Part of a small language model's weights.
Size: 13 layers, width 128, MLP 512 GELU, 3.1M parameters.
Each number is 500 + 40 x the weight over its row's rms, rounded and kept within 0 to 999. Layers, rows and columns count from 0. Numbers have three digits each. The size before them is the row's rms in percent of the matrix's.

# k: layer 8 attention key, 128x128, rms 0.196, rows 46-81, columns 0-63
# q: layer 8 attention query, 128x128, rms 0.184, rows 47-82, columns 0-63
# v: layer 8 attention value, 128x128, rms 0.209, rows 0-63, columns 0-63
# o: layer 8 attention output (transposed), 128x128, rms 0.174, rows 0-63, columns 0-63
k46 090:440517461515497403459565493480475524489514541484475608488509523476449414553515482504492484515425557531457495484563524524478512440492556587469541518513509554456550499546487481501416558491525439
q47 104:537504531442550475471504480443493528476575486507449441515527381439553465500473498457574578532513510539510519509477520490498537544532522509527437513578512472507473529540528476478522559455491549
k47 075:509531487521443540457516510497474483514529511536488439531435512511545495521607516484528537520488535586439475494516520500483546508506514534456444501519539486560505443464472446516437491365469492
q48 102:484578535491484508506523506549386552593495523478541591468408497513448541498577517494463516509455503461441497500489477466493499459475475519519520454435465470448491513513473494474513479510538488
k48 063:535502510458543429454514471485599528514444463412467622484516515473491474431438497547510476507487444492574465482488491519545450491466463478503576437480489495508519542479522472492540482544553486
q49 102:561470484571480530551465553485496446470456474554508445454507497485558526431463520550511499442543478442533522536545459506483492529487517494488557504482449529499517491532426544494512414552473485
k49 077:499477579465531524572543516493445439478453396482551416477519507527485473469434566463550557486465442491549433522461442534485485452482509504535466541471493474480466544535470455468532537554491498
q50 083:479537474519482563537506556510535536482494444511501509416546522496442461517475513476516514470493521451450507505506554438426506401492447520532551446420479511432495605482527534491520443474488501
k50 074:484540498432528522478543492482420529528476508560468547473433563521532464547546540492539563500408495609492493520529486536514550438476503464469564509455523468539548439499492449499478478356514511
q51 093:548487423532436485472557456447498509507587485426465487432534530463464492494461497522563449524546505492451528395565514513494490466512491435445528472534504503438537458430551439463503494529492542
k51 102:543541466423470554480454528488474513510498466466527494464510471490542487475516531469530496545538495584518493504487469480544518491478425528570491420479520544457539420526452505492600478423520503
q52 083:549526512465580466522480489529468542517504527515552495496439493505437539479515465457564554505530498485514460473483501466455499538544579492540476523496616496499524460477446515507466528506582503
k52 084:508462495600529499441558464483518549507501469558463520550613508527542499500537592521507501512494504480553503466496464472452483490492532525497502535497461561531506513521456552507439443461579505
q53 071:538518515571477509454471575478465551554479558503477538496542464487495474475593494573441459421496515471582497553483408524459451517496591544477536451562451507540457444454456478474450484508477467
k53 096:556448494538481461488534477524578451453431511490424477479498429512485537490479533468520480485471494496522479543415438536561468537484534589524487475587430496483507476487503533516486475531461484
q54 087:437479501486412528527568497489500518478481469479456494494426555449502493500494477564515431500469482517501530495532530531517461578495484493457481407465456575498542436493556525524532406472483485
k54 080:472503521479486499523476480563458482474483462507452514440542430483496516510448562542483506537562549484473489476510480448484420484498443474518463484548546424507526509539514532462592460564460529
q55 078:485526417543538492430495527590461443450499539556473531490583565469530479466558505541486469485572493546474455510610498484478507530427496463466541518500503530517484482491476463461418536446535501
k55 070:518410462508395527480550510490477553546485507439427541561502481521522474504514496479471492494511448501587514481469469447517523513506531463442490453518438564437591420470494503517540468531474485
q56 077:544450499501550464596466439474413469539447497529492480508473588482564537474432569521549537535506426442453540510499529474548512422519497441546540519454470464521475514550475477473498538490553468
k56 090:562514543511612491511488521484538467534534479498519521510517505507572421487517455547480561501483477508624463541559439518466514500484464472452508513438567557457511491454492469488466543496487462
q57 101:464493527462522518561537463543549518453546439525567500445482544459445509499458503509573501548538495521511539518580567504496428489556440461491491530538545521493494600541487490450495472577472502
k57 086:471539554473498504475453536436467608554441489502541535475491457530534459501447490562476560446453551496456576521495554432504584498456519465514535537504485530543478534510491443506494463543533544
q58 076:509461542479462459559499462453498420479451454488587462547467594469502514481479490519489479550482485548409480459424578468594534484548432475510503527451547457495503532529550494504592552469493479
k58 089:515583479517540484535535484508467506523526488470531533467538503516489439500523498543533543504534518478514523446543561455436499465512454477504492485434553559429504532479555487506460481539467496
q59 074:541488515498545504512448534472557463476546502504486574531509569488546476480386532525522508481539535464535488536522505563516526479546477495475513482539512533512464546529525508436462582595429519
k59 070:574469453516504545499506479463471515526560477517483397528544423526558486483418454481483485455568477464567524559469514481547568488499520527513432561464465462497466585513568489507519507509489549
q60 066:536540565542442524445458611534413515636482567434505503485490401503518497480511529463532549456465566506482512537525469597486547476511601507446506482523534532504532462501476481498516514481489522
k60 074:495521418505509479433565462484520529484489490499495403475538504409517475515581545494471419543447415522514441439466533509554448382500477527490497519490410521488519521580456422456455477458541470
q61 097:527464469448504508566540455605518430485511449512453469582510488519475535502407517514481493480520451470486487527503473484502550558479479538544503514492441501466481469491517517593511527517490473
k61 075:523504534474546487531497508483460435479554495490550452468524517518522514527525523456543542498538591593449493450510517481427496432483438444500473552503563420483479544509512572454558547453487535
q62 076:518431445484466515604479437533471460482427531517548476517477557460524549519513483500483438490540402506462499489435560460545425541483465462530484529418511497500488446473518542473529525459552509
k62 073:448487535467524457570431496475530463512517509443548549494555503528518491468417501566507460473505502419544543485509484514449474485478506499518547497493515525446484539507430554501520503681480528
q63 094:484438489491518489550487475469474457549477574485522512505438515461566524542518478532519503529432470450526533458555545508533466481525413471496542563487453471473470555531515527501542506514495452
k63 095:541510535555540448438515527503519487508454493438469570510511497512409403449467442545421575486502542473512510538469447505523545530566508538486510461539583522515521522469564512489503556492497545
v0 110:492522525496576442544406527510528533578467516433491449471455438531505474544506553478501519475478522457519471446443503569493442473516491456508564504481502531476550551520518447560460502459514518
o0 098:468480486551560480463493492545517489440538444491497515533506481473539513489431456485460489517521551502490552503557466595493561541474484469517539534518442475530565524555463544517555428461565397
v1 120:525545567504471536432527476486510471477479486566488550505446475523598358430478473538468487548532422553529500431563466557538478499497544482539468512500402575528518568540538513484543502512491536
o1 117:509469471483492503516424490442475590505540501481524564461478499520447503497593530478493510427490521542476439477524431529489522500502545492482538505492524512548466504533536455439445540515450527
v2 119:567550499519453383524436540345489501509485499445518502463500460503489524527480504477521480543491458487507552486446548499492453486477552417471459472551563547478530539485508544541535493530473553
o2 127:466493514551491520486569423524496463478541484528526536498411505531452495428533480439497512502456511510457513495553517486464509472525489543494602548502509492524568446524500502500549459484502371
v3 105:478464548483512579515556574518498472468536453522514476517518505469505588483448443503520520493540601508431536569490527532442477484525442564509470465511520422532551508550438572536542493503487494
o3 101:432495492447495492488581529512536564530505505516471535518473513500439480594474486434508468563501458500451515464530570513480513500481546555447478411471515478488538429491452506455534543525443591
v4 099:479482449494470488413509499564552563472600554516439552506561559473480485417481568525494544552457558519544482511588472464508602479457521600509479536445513493449523489511500556463479509493469457
o4 089:592525485454548455548525464506533472590507541472531455487502447460518507570455459470505473478511516498445468481398489486510485488473493486504504528478573475535478529452464517528521523584587573
v5 092:473497516470469486475549510509552453483517536447438470534564548569435412508464514543488496439516474522545466504544475667525551602530485516430432561582515520501509490538503526490531515505432511
o5 099:490487493484493524513497455415477444476493496590495491503439580513522484601505487512515424466532477551495515555536469489487573462464521531505446479517499494552520480513462500510535516488459544
v6 108:517491483428480513421454479526488513445543462510415443496493506501512475471485494505552579477476519506554493463530475463462500529501465519464511494463533490485524573499491391475487511504563532
o6 097:538518411536557431422563483551492541526521526465542532537519562435505475514528495555553510474462481517533506484431462478464509503537539449528532533570520452453462504425428485518497605464569485
v7 127:515491552496548450493485500516513555494476479452508516537472456504491413478506524548477462556447484471473436494488452520534565485469502537494492525484547525399555628512503447545511531527531486
o7 129:481433437487451551433482547524573477529528545525492479510549533462582541491524480480416492424525509507525449483566506462480497583571531562487508533514457514562490447496505500501463495524474527
v8 102:490483477507483479460504502525538477504505456510501519390523529515516477430463535505613540544531488463533446495427482509523534492610539584466514496487499537517540631540534483522427471500492576
o8 103:538595509556520492451491554489535518515533529488497426459454565496498476407498462506500488506526530575509555437646542508501559546423520441513478507484558495509468475453490551493482534484556436
v9 101:547544503491494447474464484471466463474509468466518472462459461443478425555482475531520553490504465458576564540483462579493546536555503601476532505589454527472555555490511446477526505454515572
o9 106:436517477522503524515591431479539556450469477507562492526538569574496540481582498462465472428525457533448441436511469586476495498500495483555432474484514529523487443488522491554496553501488521
v10 111:470513580450469473528556556555534461545506511550488501543514489482484453478520454496509491521568495464470450507479479523535498551494466532475534476491506454467492518515556524560550402486504553
o10 120:472483499563544569490532496475515508516480468533467493427485488460465511536513539520519491518553393465640523480512445548543522533506485481468493493441495522519515443520538512477434505528494500
v11 112:597497502545502423486500479485474524461535516484567466517516527407540479436480556490489565541513528590479506524444491472466495422402550555547462564423515448482526580508466555505510508495494497
o11 110:539489512547557502520446479507487512534495555520496561492511462438498503581503473509502472498460507512493514428435416504496471527552478476456468557503525518468497453454460514500576450537513580
v12 093:551510450456531420471494523503447533480491490435530491425437556539482438517485470463606540537548503499510528436451557472528475544568529483467531543508467504514560556520543497501582517564521503
o12 097:474501552499513493507522509494548580489521530413466467451495472544425494460510462484527526539436540563514463529556479536480517430521551499569482466556554507483518444500495499458549423574579429
v13 110:514498507535497497539488525460478560497463535474482584524517424512537528495509532505459510489467448461474482556495490477425480464402458484574438515469520523508464493456473509528474560491529491
o13 103:495424465518496526463491491424526417539438506495486483547515583443558480522538526524519522504463573486493508458503568552505440508547446522482597536556459484536502526423562494528471498446417518
v14 118:556558497515502399431492465477500502483455506496493505442495557473531436480553572486503544562520516548512480461474510418469538502504607461528423530450471524572520580527468480495555489506487537
o14 117:552475486482497475485467529516492505537478458515501544489515511526459494491496500506501459490500469499489534516470482520524486494489517497426589475570496527430489569528491502569483481579503506
v15 099:481452482512530528553511482535467464499468488469467506473559512523481519492528575532516425465459499489552419519522511514532480461500505550507500494509512521526492466498510472502506518457576458
o15 097:504438545475576517494430522512563491511461487533560413532508544515438548491454492509503498486538477430463449557566448475432509491474447504517537555518486560510472540459473566568390402450503494
v16 094:500532484468481489486489482488536425486519544560511438492493654494532543509492505498533470504453498493498479489529564570520510448568486509494511525499508509524521526543511489476513410520515486
o16 115:440474499531521478505461513478575544521490497526486534524524520541501504386440488533485501453589487414474452464491453451489469509545502489562508505478462537477561476538432529489488501525543510
v17 109:553576541467513569482510508532489475501505498487455465504518557450512495503463453574491528502531517521477551530518582491519512519546497502490517494556551498556576542509509506433543540458465497
o17 117:473543512544519550475445497431483535532494513468437555487476474581466480555583479532504489504485512514442431492488421490509487496477568536439526511533462499498449523470464501549457482470521564
v18 110:421427513490499503496446515563520503523532516481516490550587534560494472464519549537486549546423509448523401480512456494538545483509516553531497542476521496502499483543491498490503483531439536
o18 108:495546528474507495519529544485483471486511457465444400482467510408484523500436524495557496482586522528421463596543551507474500565430551531436525525428440528468471465470515487453529537461505442
v19 104:475517457552458519478526537509498573532490535455478495437490508514443491487528549477492505533457525454505517453478533445511524501505454495463520508617516475466505509505510499628532501521628471
o19 103:540498564509544461489489495511591472487573467529575459528481491524497512465438488548512476537535486477522482449516492481487530460482452490539412587635560546509466479504493490521464504517506436
v20 096:546522429563500435467548456429458522517484463522486509444480447511548524483465475507457486620459510501540480485442442471504424455491583516536511541507445567505487500496463490508494516531517452
o20 084:532514507404478516457550531592496390573482516495497440468521479510474499500523473522488504482429525482479549498573464559396536524534446483483555532484506478532472534563564434538421470520434502
v21 095:559493508505484539498487527489490479519498539474560553452558496494555473455490423520552465464517464519570448546441374470513478351506475504496461476469459502493534497531597584459548490501494489
o21 086:536508481574525531513477511484530489449507519453512470498414482560473531472517564495484548474472567489520531469420539520484530512479529467483479492412490523567469538498504514518461469442543514
v22 110:506472484530456458441540494528563519484513533457495553490497555514449524457506562576443493501496496496479511495501506456513520500559560521522405489523513509467537423457513490527438473474489548
o22 121:641523536443549528564504506473488489476533493575531477524464515504529514471407491471515444454487489491493462472429495504515521478511514500565509520436530477515478530446470568553569554479461456
v23 103:528491522558463586443456525460453479493543466550450530523513452485486505548536543495428458516512541511486480524507462509477463502393578549556535546510478526475418445486504502476485500432488494
o23 096:471534499483477452507458549474445496503532452518547466544541480500559483531479513498512581478474536480478454511528527455517514507546443465487479496485519486501480551521534425525547462461470569
v24 118:558530543427511511454560448514554503499477508485478379525519518455461460449424488579514430494564502471522504483513523507524553472528443505540438530536497517483500517471487432489510504537515514
o24 120:467434476472479524441541464555495546506581539547522564563492480486542472555503494487431465505498494509535482502452458479481488553453583550451477442489472522511504442418471493572490482492489444
v25 110:510475537501541483512412422486544537476467525434497485515537545448503471412428498513559508504478459504507483537475449560486568473495533461536485478398537511430510666490426521493525446472449457
o25 115:497532507503484494495460505482527564546542558540467608507459460490486497503568494495517485463477529485526526458554577473485420512534583520490558479430490531571523439428502583494445417470551529
v26 110:520511480534429504480521494404504506508516486471560455481434504445448540469532486482527479565528504509525551587452521472506521455577559527527498488522439532507506524473498525496536433478503518
o26 103:590505526560517544528491504501442516459528504581508487570562481531457461434463499432525534467511564520497425441568505510489477497481560490505558495512537502478511419544542426555540461514465465
v27 105:457524462512483449474531543470508531549504507472526442486475602433500453420528434492470553576556513502487537417519467506497503458504561418465542511501413499447530497471496533533485415415474463
o27 099:488456472487519474487520543476520553505503476507518483464444462511480525486390448508466457467431486565560498542425486561497480526496473593578545518480513459477491528514500508430540533607533536
v28 101:496495490540485565507516517435463438522565518523508518505511440526575449450497585491470439562481485533510484496472473460530476502461459475517493493506487484550414430515579564516520419548494503
o28 097:526468563536522518531525491493458500442551488520471478498537538516488550514443525438492536528535552497458503448540505463522550451559476498484497587487512480455525592563565438423525513428461505
v29 121:455514557456519422556498535548511481516423569484551411502471477522518576514451506517525437463577518471501478486475488474447463477455433521532504486503537486461485495497436487452454501554495494
o29 115:508482466537515547508533462565530466454506475506443528506476536534460458534491473547461438489493468537504467514535532515492495552565527526460512467504449528575505429462484558550519492474510443
v30 116:452512554393568508490480469522512519494488499490456483544449531521472405520573522479479457459494484491536423485472482499546575488466486514479522571432479567497497547550486487487524501417519486
o30 119:503515455542506562502417459477549542479461522497524538546504492451496510499444479542472475477590468428514552539569536520477469497507493481565456471593455458575433590474538551490526545553516475
v31 110:483555452542465492578408493464481468485547536478494507492529440582500523485499461521486500531453441523520515466482487508519512482470544523470490466484461569511512506437463578445441497446526447
o31 102:507570456557463470538558403446488518522462501475514486435504517499543469513474529490538543532493510506525525499559535502492483488417518495483542591524544497515493590498464465542479515473509507
v32 104:491526481625501482504426444490468479472517510470517497471493398503558560500470545535485461486496522442508509476467495515589509512381560520513474529506417496497483509516465499546508551572479498
o32 107:485543474501406486495512481486411509500523542484550450505491520510523492503584535459462518454496501591518462452576549514507512445495418496479584544521512529432539481462508520502427490399508507
v33 105:435394447535452514575516473530539470548558549529494453491482497506455552473445475480500533466592516515485559517498508470398505480540509525506524441486498462477495465485459489495501453541470513
o33 096:474565567404548529468498485556446544534518461516479514433558530463508436539505494532534474520479531548495452528475552465512450462456483527469509487375510479489513520506526498488478499456485534
v34 100:484500530513520561574547465456496456445439485539535592574510466535530503516569454504512522445458519578543401542520458575506555507487462448586476546446501458553485533575422542476504590546531528
o34 101:505489425517466417458467552521470466510515465466449535515512485482466510536550507446490528495521538562502538536492522500467494520469476474509471452527447530518554363485466475465447462413461516
v35 099:556470469493527453539510505527428507491606492425532545439548512526546519504600548463483453506445527549434558531478533453497511528493579570463469523526509447597483445417514518501562522455474506
o35 096:453489582414558617524509470509430535479517516471472452500538468522484531530424511453521522521458449474420438534486542479504453428484476480482474504577511514450482473565477525480527513470455553
v36 116:515547476507437486503476467485501476457493540477473485449537532514450510546500459481522526459516490500547575538498546500522482502505505491476493450552542426559505484390567521530475466495586497
o36 109:540488499562533505485628482480453474510478541519492533469502431594442550396485487531491468546438451499497479452505474513565458509477492507497449519498561435456573481569469527491510482438442504
v37 119:485474457512496509511450533563509451561574552509526522466482493527512471534576493469492537495503460504519557432483481567461486455544487561515521461555440505506539498543445505471500509489460478
o37 111:462565542443581495551482430434472543484515465499493447498476483505549466444490438521499502530509565569476535521526520488470525463456564503510427521484480480513388433555473475515466491525517489
v38 106:483507445594545530542494524455466563485464477524517571512458435540496576587547544489476508580409473483448490525443486505458522492431553440581529517528510457434503420412477538508437532451471467
o38 106:476443522418474474516539516486476366479517449466474484475446532529577473445506472434523570501466533520479538494486486448508500548547449516513456611533487533484469581483531588493471467501451491
v39 103:553528463474471581531585528476482513504465488504482510586526489581506577446460485565488444554500530464549470504491538481547525566488442522547519562567451480528444486445484497467518484547546497
o39 107:436516508484500505443524495519513488507542546480477479485471539443519547561520551486588521566476494520458488491479468467445479462539522462499481461533517509537509507425462459492452487442530477
v40 111:524473472434527539480501495494508546461513497531499484524429448474440473454512545545468481467524534509454429559494518472490518474495491557556498572482504535486464431548489503440482508522440504
o40 103:516511543531468469516480540516525503441521454494505482528527475447487555540477419503492495571508552547479497522477510432453505557498539490466525485494464444523512546444518496531531476504475508
v41 121:504535502485451497513491532514487487518515500514529487550528549580549505491517417470492434591502555529442525423453489482509477504535479464474574489528443573574569424515514478502479480476521446
o41 109:512456537418513468550529460508518484479526448493458495461526445457403527479478512468567554471533488477536455540552476596552527481494536523536493494547478440494481536545501447493525472563531487
v42 102:500568519482526507464522489454547562492399539506503471540475492476554522463483464465517486482534519503522408490540498500487488430598518467545487487445462553499501548525430510494467545514514502
o42 099:484480486527429430486445535534553458428504461493450500561499505505478470452510511500480491523539503476464542506452507493498473513458486496536549441487503550502549442442507481397563509543544518
v43 104:571470447492554500502492549482494516484530508523486519437529475477590493479442540485503543488540469500500469476462515543494455519563478534486476510465462462547484564525539424435577503535453526
o43 108:468510496552510442446496531483499526512536549502409480466451518458509480543566440478498540559452483469464497446461474472581530440544451486516529490466509451490452490525528490490445472490539484
v44 103:504490473507510482515554521403449476462468411521505497488432465422462580523517500436481507555493541513516532482498511439483460531538521424537518522519472490456439431471499471553522494514516551
o44 098:469436505448457498528590522588463441504500448508527521500457471513530492481477524458478508547464494479574418518521493453463498483532441534499529468544468491486547497520511496460524526526479423
v45 116:573453527498510465474479510474501533545514504507528514453531416457473469515519509500524506436506452518475526471485442469454512423514522524514517461445420480488528492521566556525512469429472496
o45 115:453523497551510496632492504465536507450475428511608521510506564588505565543455512436447517498491609455558519493495558537546485398521484472457525490411525493526463541511512522487540457540511489
v46 108:445434480444470539429515491575489428520543542500457543561510532516475507474546529551474546503440538527513491475527468409439504483486521536506510545508488501470520464557436437471504525499484474
o46 091:473507503462554523489426503534492477535469489489521375534498455439515494532450493519524493435579482488514462498502499445509565485495541584526530499524511476471383548465413464461455489462489514
v47 107:466549466588508429547494519507542530499539520424509538435483475526541569499514508497545391478557469536485420502530511484515494531510488496460492442512551473565518488426474515515455518536487475
o47 114:510523563543443492401468454520482433548519557478499454496550544556507471500470530486435458505523446497465457508491512541511485511413505522570550551424541478479499495474535485516517565499478493
v48 103:497529481522532537564510562491488532487480443448571528492457490584496504484545506485491452532506463508510467509521565458521500523507500560499525505527497487609541553486532459520552570483536469
o48 108:516534545480545532434541602486457465490473549486445493483444535424495485510539456486453529472520498473512505536498499523501517424493484496517470475535583499518505502546517455475432461430511501
v49 104:517552492556461493518471527480502486504484539458530513544539531483489542580472482441455442471466502462476536502505510530483457491461562434411452451507551533527556491430489507464457484439503453
o49 107:564467498526484497558536440457481501552533507490524480561467582482545464500463485529496550479519468482531503547445516523559526540549425530577533511450499523523522510555522528547573427573512530
v50 105:451517461496527511558467509474498574448393477568474467470467479466453537488461566478496509443465552471531465570471530491504503563488448464536471464481538445558498526493481451558489559565503492
o50 099:494453433464459522421543512482511480495501506458481557515468521492565504469568394553496482553567441589449525515529545510528485496467467511487547455483556484501605469495539570487522478489504460
v51 112:444527492512468553499531522578538542469494481514595480538495561556491490469491520478473522471478549458445505495515457521502631546508401518538473520530503409515539556509427501502480530555487457
o51 115:589534438445478525520515521462487472470597521488502606533526572480542460521431502513471479512534523540504480525470485507513469460468505526481481524562537584546511441503495457477409559455486503
v52 090:520460479476520581482525470568503520460494545461543472512493528470520540538491470436489536480497563505464514490510585430493498476459429513480529537485454409487513446479535461541487465557522492
o52 101:513515544492520467527548480439460466491486509518514459501464459456484480534466484554461478573466491497557540485433514460539441529510506496573486510535474509470448521575497488429517397540517517
v53 108:478454484475538470482510594490513555452548487506510535505472485525506531516489583528461547533471535525474456509449514428440533512572449472530539581549585415454554480522480545570498550534435477
o53 102:536585567475485512471507477496502453475495412545448510514494597459512461508502511485546511493495489514537540513408535528478509550585486562465479516474564461507531444508477528453488473483568430
v54 106:616575499497504517554538512496506450475557477505524450518537553428587556525484411506469470500557537484482510408463491565508505478477423479518487527475473542494507464528426542437515483510443466
o54 105:468522418494473524459514493513455553524515494530471514509437509473528524539537566534496570565453481485533429433517502505482543441510510540502522500502426505472499501528484504621479530550506503
v55 092:470451511448512538527527501451519501572452499531496484517536528491449549459522486446498513538493421524465621467495496462516536514575498366547488467477475423509455405534601547508551487483494512
o55 092:414517506500484514522500510470514528502525521538480585417487555506497475431512539434519539441548503458564536537445438488543500476501466503529576471437462488499546439462515495442462547558488455
v56 108:450498598468478602500504494569459458561533519526529504552445467534531460521578513518486426487483488499434488516543398485520452491559451529417563439523536491521494449500538485488517488454502483
o56 104:496490533577559560522463549492468491420558415497490489521584432488446570481425542450452535501551492484527459560452585464506517515489541541525480546496513496563454550487467491493423544561547536
v57 110:518426501503426498493529483499529470551533503461485534547497487545485486441396509527478519423464459441508492489478418514524520522583551547506459512523469529489523486589519506519494521517479577
o57 114:502557445432527532492457538502484551510494474554516475519365537455446473510546509445518502538534584563481490539542568490494517423515529483532471507459495470534498531469483464459484540412536445
v58 103:470500498503543440464500489533482531488520526425549540463544487510427552519530577531464509512506532501477537511480508436467443532552547469512522490518500475459481441519583471501472488517472502
o58 102:499517544513484454475581530531492485523473487520497496549518494577452493513474537536495458493517448542438494644489519474626523467509466486538503462426467538449488571484538469470552449466443497
v59 103:477478479462550468479534517492520505518501485470519530506465594437499511515559481500500573524476490516420513456539497447434540551515475482551567519489494559468513480508457469545476521462472463
o59 098:457523482398492540485445416492504505506514446483480451461496488478491546448490513582527511465543536456558477501522535526466444470478427553520441474504502508516503551479464498500498487546475525
v60 107:499469496480567459537547504465467497463498460539515518477602504536508569512511576452545429519488544518455518492470539452507529550494433457506476471522498414551435446487513496520509504486490520
o60 115:416379531461520516496541522486455464450488474513540553447455584463497524496481540439507486551506412530455537522525499493548487431482492445499495473527530511466524519509505522517464465511504501
v61 100:658522452506536478534473462438470504527464495530469510462546506431566466516493469538477474510476451426476538461441494502536539467381528482516484513486467552570497515442504496452510470432476498
o61 099:489489463511476553536471549532500492450425528495519519502446503470533579539519522553471571444468464520449496412522465518523472541445466517472565567514500453474493527527493557479485454525511456
v62 101:450532533479530488433506463544507491525447550498542506489463471491519465488567494502514468508571492533526481434487437452543520498597502533495485559506449530533587516579435414566548538545490484
o62 102:472505525478470504464464456543548486472540513516523496494469532530444505526471472440409481423486493467466475492460516488497534489392538544513509430581518530555467498480472410476459522611543456
v63 095:418467438505389507521549539567535536512508549544519560480479555486548515522511535503520538485463492431467488548509491468457476501510420553455545424490568461544512460512501437559525467502448437
o63 100:525485492508503505546497496449515445480576507474491451496487480509540456452444450507529528501523468513511473479483580460500490480515486511506473523516516451490454586481537498536570565515480530
q64 121:464550586475440481481455497525461457555468539531490575423516477475556457497470469447466567513534423501469494480503578494545514502503494530524448514487487420484406489507490440506588501487433502
k64 104:483571505435477502452501517498500473482569448476516527511464572504521455518481544466445492503513456505486502480492547486470523507410576456443508482538569497557498518519486433407503576500481490
q65 108:513521479559468489487510451525505475587467480463468498484495506478495570540526551569565506503424436468507502494493491564491444559424499515477577492584530488483496535485541496555478504516475510
k65 107:517449515531479513417440559525475396500424505465436499504534537505479524526507530463518484434432459545507530520519469532536501532488505527540471479561496497523525515521523524467572470536501503
q66 115:515549542502520517530466534593462559533499475499482490458529566485479534461457543394509470512501422543484509524545489475516485594530495429452415454414538516508464526483479545526484448519482525
k66 109:511551405479537521486561528506505523525498515466579511551478539506553528462495468507472415452480482486493493570463582407502497500446544464530487483482508538554553480485442581489492488506478526
q67 111:487438476486572525473514527538473576533504525522542552475558533498511492539624435505498504469469587444506502523511521471531506509546489507493473560519440499508475472473539572536484466497514534
k67 122:541490520514506488500472526451468508519519488540463459536497526557438526483458432469459485519524529529458477539532392526432483488460503432467507448554581557515540524499515425477483542475493487
q68 113:472490469481448451535440523508445529520514454561551483410517519519466484461456488518551466463452581577495545502501549497590624547477504511560497482527467517515507475531525483457494486504453485
k68 112:480465505501505533500477501455528602514543429495518503447460504440497478469548523517536517542463500477474516538538526556516461495486438463510540518470539493627547501567500423476508574508451460
q69 110:561468489439485479457526483525553508526498560423512543477477481469464461538531505508522507517513520531514485479475467465408482531401514490485514553497497534579481441487507485504444534494591500
k69 113:480538536459498500410518493543418515561528559480484484462412480468479451501507434515486484474487493599473525479535511516509446527481577526502501522523529487481503487426477619443540519477496537
q70 116:500477521425423497479465447496514436517451518563454493475499477420429564480542488479462536500428501619475546486477502497605507532466554460518489522564534497428510475508495478453517467539455511
k70 117:457458489519461503426565457478411502580512488452495506545561508438481464453565452531486507513472471548450489465443470502491491524418526475458525526542483478532477526501449419506484525571494482
q71 120:441574502594538473562504528533469514511496510518476511580417564483472523530455520473507490476454454500541481564522461462581469488488538426500486513468469566511464553503556532526511545502583477
k71 137:518495492530443445537500534547524501498502433474526495569499494479431527530513490443501511446537593457535461540483511460585480432517505603481524489414456506485518573454518573486490505481546557
q72 119:494571501545536497470465561610512552514470438508511472514563429569572520473476535539502544459483433481475450487526571527438560536524496540478520508497476483546478460452566454556469513541533558
k72 107:466527510572469491479445518480515486525479448464491452479549475503557508502477530487478504482533482505484498526537517524459531559469559513567492529563534500582571451510481519496519447490510514
q73 092:539431529485495512410486494422568419474451554461514461530556520460533515566509492410485489526490510560453567529390500526575451494486504509494494480546492513526473463495441536431453499505506475
k73 091:443450547480486495515547412542473443527474529505487508558520477490558561498472491539517526558507501473477469454479509459428485525469500484494466511560425538433487528440528502557561504469464577
q74 108:528462479534497482506442463459442444505504510518487549527461461535443440545483476579525495491552527437442481443502520575510552459517504477484532560522536446493456525509505540572487474566505473
k74 124:499476537539412516465500473489485504488526444538512489486476516487527533503507463536509541517487449399475531438594462467508475453480464482529427530520523443558528523587656440490513519466517503
q75 118:500469416537510555518493495454474591497519424603562497454396532506432535496498590495513427423468494510517506539450446493505520571461494514487486469530543490474572497479550473491456456512491548
k75 119:506434475529457504500515429553441539620571520517483500465499552501508546484477489518566532487469480509453536494480470539536449438457422528536517463540507466548548531489523535555552540523504501
q76 117:551535493509517532407458475494481558449486503500578538534477522503576491503471498498544481566551549483469495443498448490485494496584491454469480463491539433503531488525509501582517490582464512
k76 123:515474477462553486529472501509521529545545473515497495525433458507482473550465479521510420507556535453539572471441507514492465484420474464500435495489540558543571495478478471395462509494513481
q77 118:478478443543510470532520555527531592516432516538488484479494526518536421522469489481475467542515515499555488445520466487480506513495535623523527464526508424508519536497525563499562518445532499
k77 116:466493430510471516511517505470607536504546523497486487500486482463581523490507552480510401449564480545549473498522478511477456543514491456517495504470546476523506481421537485480562512572493455
q78 110:415503510516524534440535451547417517523504505476538503601486505433535542460565560501568446506480518477491546523504486433417524476522421492496542483471483478542509484444479476580474530506541505
k78 097:505501490499489476493422504573496530508455470484492483449551540424545506515527445518494460429563513511533486458502529507521493424493458493489518484500540513476554445490466568499414542417574498
q79 105:503400464540459571456457534468541443476434470501541531564567432488466582531491458495516485470382508493489521487494525511510531457444524487459529491579516506565497503494594472434479531434472428
k79 107:427449510538490499490426490563423453491483500513445538554564463485508488532471541558541494505474467540491539457475464512542431544438518507503552516543424473532492544475435503494532512446464429
q80 109:451475446513546491506462437482493517460431480428468470561490525537494504563482479501502526512531538576450473550502493559527514527475389428499510497553439546528449496509524506542547523485478544
k80 119:488471395469463412414493515537517515495465459507497469528538468492536531435575479581463455518528520449499431539502456501445509458572499523484484472548472460510555477455585477486515463456479465
q81 114:478451453574437458453469564545604480462554532495414554490495450488410502491430518504511489477527494524544501484558492486496523522560503482432429529507495449472500485480542545492479509475536446
k81 129:427569496570395480468537486487506486533539501441479506500473584539492510506499481553488539520446522463508483503506519449529424466513541471533508444519474501568512570543536515546533566443493508
q82 108:527474607564551477543556560531434517552465479502532561492523542452510503470515488482487466482506546504416488520461560546582447455476506487481557550480552513497583542436494525549493431500464518